Part of a small language model's weights: LayerNorm before each block.
Each number is 128 + 32 x the weight over the matrix's rms, rounded and kept within 0 to 255. Layers, rows and columns count from 0. Numbers have three digits each.

# v: layer 3 attention value, 192x192, rms 0.169, rows 18-31, columns 96-191
# o: layer 3 attention output (transposed), 192x192, rms 0.157, rows 18-31, columns 96-191
# q: layer 3 attention query, 192x192, rms 0.213, rows 32-49, columns 96-191
# k: layer 3 attention key, 192x192, rms 0.2, rows 32-49, columns 96-191
v18:139093118137140080149138152143116146100146123129096121076073100088087107177107138141079086121145168127170114111114122175140106150086133148136119173123140161154178123100155146175121122115092097153152101090141051094116105122166110155125127146124160156151120151134162149165106105131163135169
o18:115114113137110119126138106189096140093149177074104133141067161152115154034179145115153139161134118118101094121137060098130157097103091096166137099140128123131104155169125117090161128115160126134116135150124169153152148166132136080178146079175153108157096140074087137095160134140131111099
v19:160107115187141189117116144150143162099116161151139133157137141106126142098064120139145103150148147117106124104152169122133175128081090114115078162161093109107131131076164092149129095157111159139200103066162135111157145123080130096132150065110113154105147109096138128145131094083125140167
o19:125102180069164153113074145097128133167115117109081154076109132106132117139180116130141088102133097064136125115136089121086109162124147141145149158111165186167161109241150149078130144108120101175139111171150136116173152098158159091099161153163127144134173147136186139112121133139183129086
v20:166148130113103127101153156152164138145093144064130081111094130121194114168104113139183143147104148131172130119101101099095098115114176106126172108136148124117065147132141189102074163122106126176133129157071144063153127103117138174122079166108090117133139141124107200165126088155125166114
o20:112127112142104146114116078141126104106115147144127104078164139115073100113159191144098134148120174153166150142148207132157174082151046117186142096126102157074154134123104124151139087134143148067101138182195187167077138138130084139080151089075139054112099121137122069082089137146092068156
v21:084186136103148160129072122124140123151148000143117121163125079201132146133121181153117129156175138078157104091124093114151120105152101148173111131174114161069151120141135100136063138122133134090073141134109135174089165138086108139189150118138079145101103160099098125099107071165146099138
o21:123077160165134133138082134149112087088171196117129106124101174088102146157177103070126133152099081145093096138143136152151090184084145095096092128100093101130166128041131159074176155121157178164162143113139106131149114164119190131059085120107137126151140076164111135215095078124125132123
v22:108170109120103135150121100120168106160168137141131160080130107129108077151140152124042184135091106106170161166138136127207123147090108113073076149125087126143112087090145102147076145113093077176099157157159104122081094156170177130107137037159145188170176135142103171074084084174097087124
o22:136096095069167117123152115153050160058098098138128144161111167110169124113132141149137151129123112167132126109105119123079197116165120195210160082170137128125137150145097151109157161117104230128162106123094125222152158126099141143141154095097124107161094187126093112214135153099136134124
v23:130163094080128192109116123175101124159089166150167103165084156127118122166113065095135110124089110179143142110119140156090086147145114149135163092108126193159130189132138192162130125203113085150131120145133136155177192099182127145109140147086145140134088091097096092115147101131169076159
o23:110122216212136101150123131144192152088128084100184150101157141149140118085151168146087142150101137059197155118093157156123186100122123133137175219152162091073095115171103082078080118117169135094112078148072071140093093100123074072114165091144155125105105140147160205124134095139082146098
v24:076104090123131113139134127105135097167166179091168083107129176128113142186170073125139132119117172069129123114155071133110138142137075085181177086165119127135136074122151164101110121128115100186132164127164117087106095204106115166133103174134135211103145121134131159092103074133125142080
o24:139074092150139099141172151126116193096112077121152137142200094076126046151157153126104083220078044206119115125129134139174124112129093112090080179101154156079150135140135133132162098126136194086088139154070101129105141114167147108155096152156137093093143160054158069186099148097169131159
v25:129118174173156088099130136129155186112080161100122128052156110154125143098124116094111096115119083132103145125113090125125160145158159105135158220176143116145112108156100090137149128150139122121103166082158100109132192086130138089106173131153137103105078126158102113105152135153143165130
o25:117122126148125171159182120117119094143218108139163098115131185159163096143100165151129152145118211102101102089098100122132129152131139150155134023166163102174088153102138102170155130127117084165099087134101106130120102107112113132163136174145144117205128126056209110133112188127136058077
v26:140064157133149086193166122109130150138089098183097116149163114123120060113122060149049108110134131136179166072129144181115111147074148158091122175133080112148171128189096112162125094128118112150122163096113105146066153096135148122183106125137127119106091136162188110158115079121100056154
o26:138157176150132172143078099145118154075129158124148168121140156124132240181100154174153173129144159121083154159148111070140158194131126068170115110077206147168052180157181170133167171157163128151103162100119136144175109132141125154133163160117161142142156169118083153120127191131135179114
v27:165100111106122149138092113107108113204096083144141181112118106113120089110130143106183145113187120088087138120158115097098143105145188110094122176141155093153128127142118149105131130160119095103157098154154111139148136179097070110139129148104075150107137159109134139085107144110179157122
o27:117111175076172102111125128143148104095173113123140148115130094152096108129107072137077121147046111124164157150137124155095167149109104174142156102205157156130160172099164135170090091101135164139131160080183131156084163119108140153155123143189183071124124162131065164174152125158096110156
v28:080139132128115127142119172137140143126134115128116130123067099163155147152133092107070112139067159087085153121116137135124056123125152135144141136112136185157124192100148138133130096082120132149096189146206164093157115120115099126068103192130105104173085081137169125116146150141150070118
o28:169134104146151120109119034118120127117104155116194154079167122104082051172158135134163124116118126140191111114114112108140072172180119102215094119166146104077088146123136100168136087162095140082143148106112079103139172100184130117119147139158116165128171124104139141131120085149148154159
v29:117123138090147118210094137143112166128059158162090082180107093177125168093144141151106174132131118049112138132113105099136209148143112160164107124119093163122091103105205091135099116157126142093202122055151131071045116118143167104157139108157118118103129162154160101126036086108166104148
o29:173112128121130197094136081158154103138123088141118185082181129044100173135074146120130132094176158096073071175159172088113058146099124171062121122187207154067181073096127141069105115065169160117127162110139150100155110101115101178127162110079169141165135107210158145099118128089109106094
v30:094149112155119095137100136083085113105123136136087122192183085139072124123096195109114116124113127145090189085155163149072140091184124125141126073157176099090132123140140109125099164070131159189197108117059151171141135122086119112176126161126136157108123131149094121178135169158119149169
o30:093094148092169144124090109125154094157118101129128106079072143148140156125126112137122174057162106167138102148136072105184118173097135107189155152129119182115138155147094127163161097188118167096112152098119103134163129126144080171106153101170142098155140106134105125116139118155071157144
v31:062155096130139141123098116146112124138104126113159175125160107144131131123134146102114142128178119062090144084155158142132131123072115111121080124173126167072206049117128084152194101143137084123088157169121109115146147121154075147093131161147066157115147167140112150165135159151149135129
o31:194138156132104140189092109032120119147146122154126140143117158159117116156146060092123134104112101105145150093158135119124012160127117137135114121089111105174114166111128205124128097112169141140157093064158158196094124170125151185155118057176149128154141091112131123139125053152098107102
q32:129136141090138118151131127176135097124134072090124071124099097083122088105089109130144169138129132122112134144105165112101135141108156138092125124119139190102138146129144090139124118106131123136131124101122132163151123117121119123116135137108112082208113143132075150143151144117087101175
k32:118147155120124121071163084111097118095112185137200083134140195120098115124175186137109150133113118105132181155044136153155129083131143131165121113184125144159164146099152116110101156157122089134110128110086136098097136093147092143105147121108109092118108102116136108099143066125106133108
q33:174182162138175124139168120096118114167160154117130121106160144115111100131079172085117138135192135050135167128133135123144111175153149139094128091120134141222176175139090133176135142140136126116127152192126111103106117141121161100172194150151158126113206148108140134099091146179121131146
k33:122140112126126105119119136117127139125105124115124113072105183125136100196084164122121166124125087177083146174127126123148155096123128120168149101144074107108124155125073114127066148130131141160132174110069098095100101117122125038152162137130090105190138089109147144107187088218127098141
q34:142092165083108067137154126166088152125097102121145117105114132176133124072131148138162094160113124118137129160159153160151117164158120136157138170135192103105200133091104146184117145140139141118165182147138130125126109092164156126077094164152179075154118148116109103156109086114071190084
k34:085134146137131144124158176120123119085115105156121115137072107114081164109149102132107132129123124134160115163113136091137092154185126105088153096095138115090102154115151172062127156092098161123145105112096108101088189119136163142133091109163142159157128091131150158049096122114142158097
q35:125144103163147117111086160092117125174140121137125099151110102123152151090119120135108119061109134125201113168175118060166141122149087122088154069150122102159121126130093097156118140148104126093163099116106110200166103153129181124166103159090123120134103181127097124110143130123160124102
k35:097131154154159142090177200101061131136167123130144171106144134107134101142137111132168104099097147126137134162116155128139108103147147128112075108143099123132126171171141089161145087081136125159144123111148133146144129119189141135100129102151137070164071157120194095068104148069152164073
q36:123100107136120129104144094074099140168146146134097181109077111111129140161098127104107130141107164079140142109047137092154137141071078137128177108150120144090130169101136114130193099132146099106168126153118172156138104107110140117099139145139128123103118155144127126170120104142140098114
k36:089136119087115117167134066093133116108109122155100151142162148156135105175116070109178076088124175229114120105107117155134095082144109104044123118100136131106119134172128166095130111125116103112187131112090132125129129150177099184150161097156147142126144152172162092168176081062130180121
q37:142143117161128140154136129122138109098139134100086152107149143119111150167134086145167153093122120091183079109119090091175133120102142122149113168184138165158148144095116097115053166118106141166076079112208073096115125119122118129032163190129167113144122101137116083123136166089085113221
k37:086120147128118154148130138099091126115111119081140121157118115104149093144141139136133154111117126086083099161095075116124145135148213144109093103105138126082113132111115145078099113167167174108123122115127180118107139154111098096121119111116110122110124188060101097149139118126102092098
q38:125103164163117121120176173115071146101127164083087122177109095113174115102149138108141124115150149123165067064127136130111134106125155106138129115092139106160110126105107117085111139078177138155197085129183097120156141100120127126157168106150159121169129094151153120149144143109096150139
k38:109128164152155104159114080171146126123101108075114150122109148075105107132107089125177116109092130107096094121131085132132149151185158115099088107138154122147134169130155113144121156133102157182079106135115132106151089121100160091090106146122102080131101117146151168153133140096089145099
q39:126136091137095102097139106146199138121111130152151133114183151125108125094122135131132162102157159144083121127146094104179165072075077137113120127146109079135111179097148149151097117123146111132102117140163099182169124162125111130144107091105118084150199118097111122114121128124159129121
k39:106165117148198153167146165129098134137189148169147126042108110117133112128121166107161159166128142124142130152130119102122161145130136130120101147142158102137123159173151108076148149090129121144113137131138102107108124099121121126144167152116155129137105125089097160099123147087107129092
q40:126164105145144146149188113136101131116122141187145108091097068177160115171150079146141147126102098147090155123115105138155142090089117117175167139119132161109138165155142111092135152112097101141124103107139112149122116198167106081143136156152158144130095126089106193081085128117134127120
k40:105116117118158129172074120141136160149184179122082143108171154130125139135146169171113060136118118159136135149113172151082081146125134105112086146117160076120144110155136079153165100138055109072181150159122143093140168145109093135096124114104169166115139174069144094101124130137086083145
q41:142155051066089071124121155118173160155088100124211126127091136205166105134174156097162121177125156083164138122149155181155113120112144087078123122129104168057087122129080177103069138123144172128136117114140118086169168092125145137143150139099105137148099154167134086139139133145113125168
k41:125137123101159151154140145138111085149178166107154119167073138100110086150142142131069142124155119133194103138100157080133130099133137154115145150111129124117153134080156082123161058090109112129094135158073111075103149133083131159144134164120136112071176178131131140189127111125127078156
q42:113072159144151085088138129126168121172102126148148147150127117114106141140128151121121149152133148100185117178126115131125168149124097121095090091122075099191164084152109136129117167120140113101143115147146118078094072122101110153087118125137129147137062122097119142177113158111125132150
k42:168100124099117104131111190133084134126131126104087093111124104072130119130134164122132143126104175144138139135098098072187139106142151107138131167124136162106109130181088159137128177138142119129131089117129166078137117129176159129147168138154131099149136041074104129140137216119108110168
q43:146132151124095171149161056114131177140101139118133145146127066154136171162146109167153131143155130145161176154089137132105100077118172129174111148118124104088116107086107185069130139134151112104142118112121225147151096187133161142139106129149148136123157132161127146080129153144081133167
k43:131151114115170114133122148148151131136164140101103145119159127138164162112119137109090161090096105076097176131123098106132122144097160100125137159170155147140189110176145134123146136165166107107055142125154145079177146114171124147116067136139166072170113134128089127137114102095130110114
q44:122146099133117120158149104101201115118080145189035139119192091086138120104088131124132152095109164116119122142143123121119105105087125159146161146127098138155156111102145085188144076094156123138134091104177139116137145145166121131137140126125162140125111132139101117115133222163164126181
k44:176088132166080117160134190125094120115120114172157127124167147149170113145123097188128129098092096117153141172108098109113135142152190131136130127111138099149159107167118127104107155094159110140116126183175104134109152153127126102114123118165109182092165109115179118144092111132188088129
q45:118154114188155126163109146077157108099097168140080167166117128192150139155096106114122154154126175109149132131120160108140140152106119109119102124127121129095151146095156099174183117142111122085143101137072149133100044154155160092113133126166126151133124082060115065148123150187125109096
k45:124120134128155137133112112123186145120110101124187133139100071156123110180091142094124133131095116152129165117086136138122227100052123144114179142116113114152149035142107157101177156128146119138120134092088150141166163107132156102105169200114095103103129105120102085139186129131101115148
q46:177114149116107139182159162130134092072087117099157108142151176160117128126186075101105169092116129123086167130170167135132128114095142107139118119155086150122162100153146112146135148107124187189125112122119097122074139183135144172117137086159086132082101131112095113155134110132171130112
k46:159078180140167143105170060155160103189110131098128089147114099165112181186147162173150134093151128128138116110136111156091109143116148163122123149097135118136149113136085066127148115082135140123107100152153092049132172115177122098166109109128153142122134135112125119149148159147093080105
q47:135092138115135127150143138136102121158094159152157134131154115089093207139122102113100160111133153117121108108140123166116134121123160088094130115088163154124059149103174175119146102116135118110154118097094125140169172173070129139161157110140102142096113060124087122112117150113144183140
k47:163119151132182189142117143096126118161168133128106064130110138109165113108115160130100098126170157165132100109133113196131162072075169180092092075137145085115103093154179120121140122117149173106146109123115143148123149157099132138081124129134154097140138131158173111145165142117103114079
q48:106107088121088117074078119132132189174151124113112122157112151165145163127118108109129130109150140124127129085102122108132124158096121086116133103135129120126106144107105162169099120095161079094175117108099135120133167123112121089204126135128157151141116134169145121159095089223127094120
k48:146131132087103169086141141077164168099176162105128144130091122123145090109209138129148141115112143139133135113138134071123116107138094197086166149114085111136110135119098154148153158125115113143118098150110188157212117078162144130083118133134092128121115097160130091106137126097124145151
q49:136178104102128143198098108168150129121169145156116120106112131127118116101136133130151156085135172128110161154133123121166137132081117126121123135132136133104151113140122046154138127154099100171158139149122119142162110110121134129150139115123107124090121185132108106120165155071115160132
k49:137121141114165162142113127113152178137122132186155080137137111120132101094171140126115098160157123125092160147114130105136121149081118104101128108130117150118124142116151101071105210108112144102108126160134144139083074094128092117118052119099124077141102186105129110088122144083168126142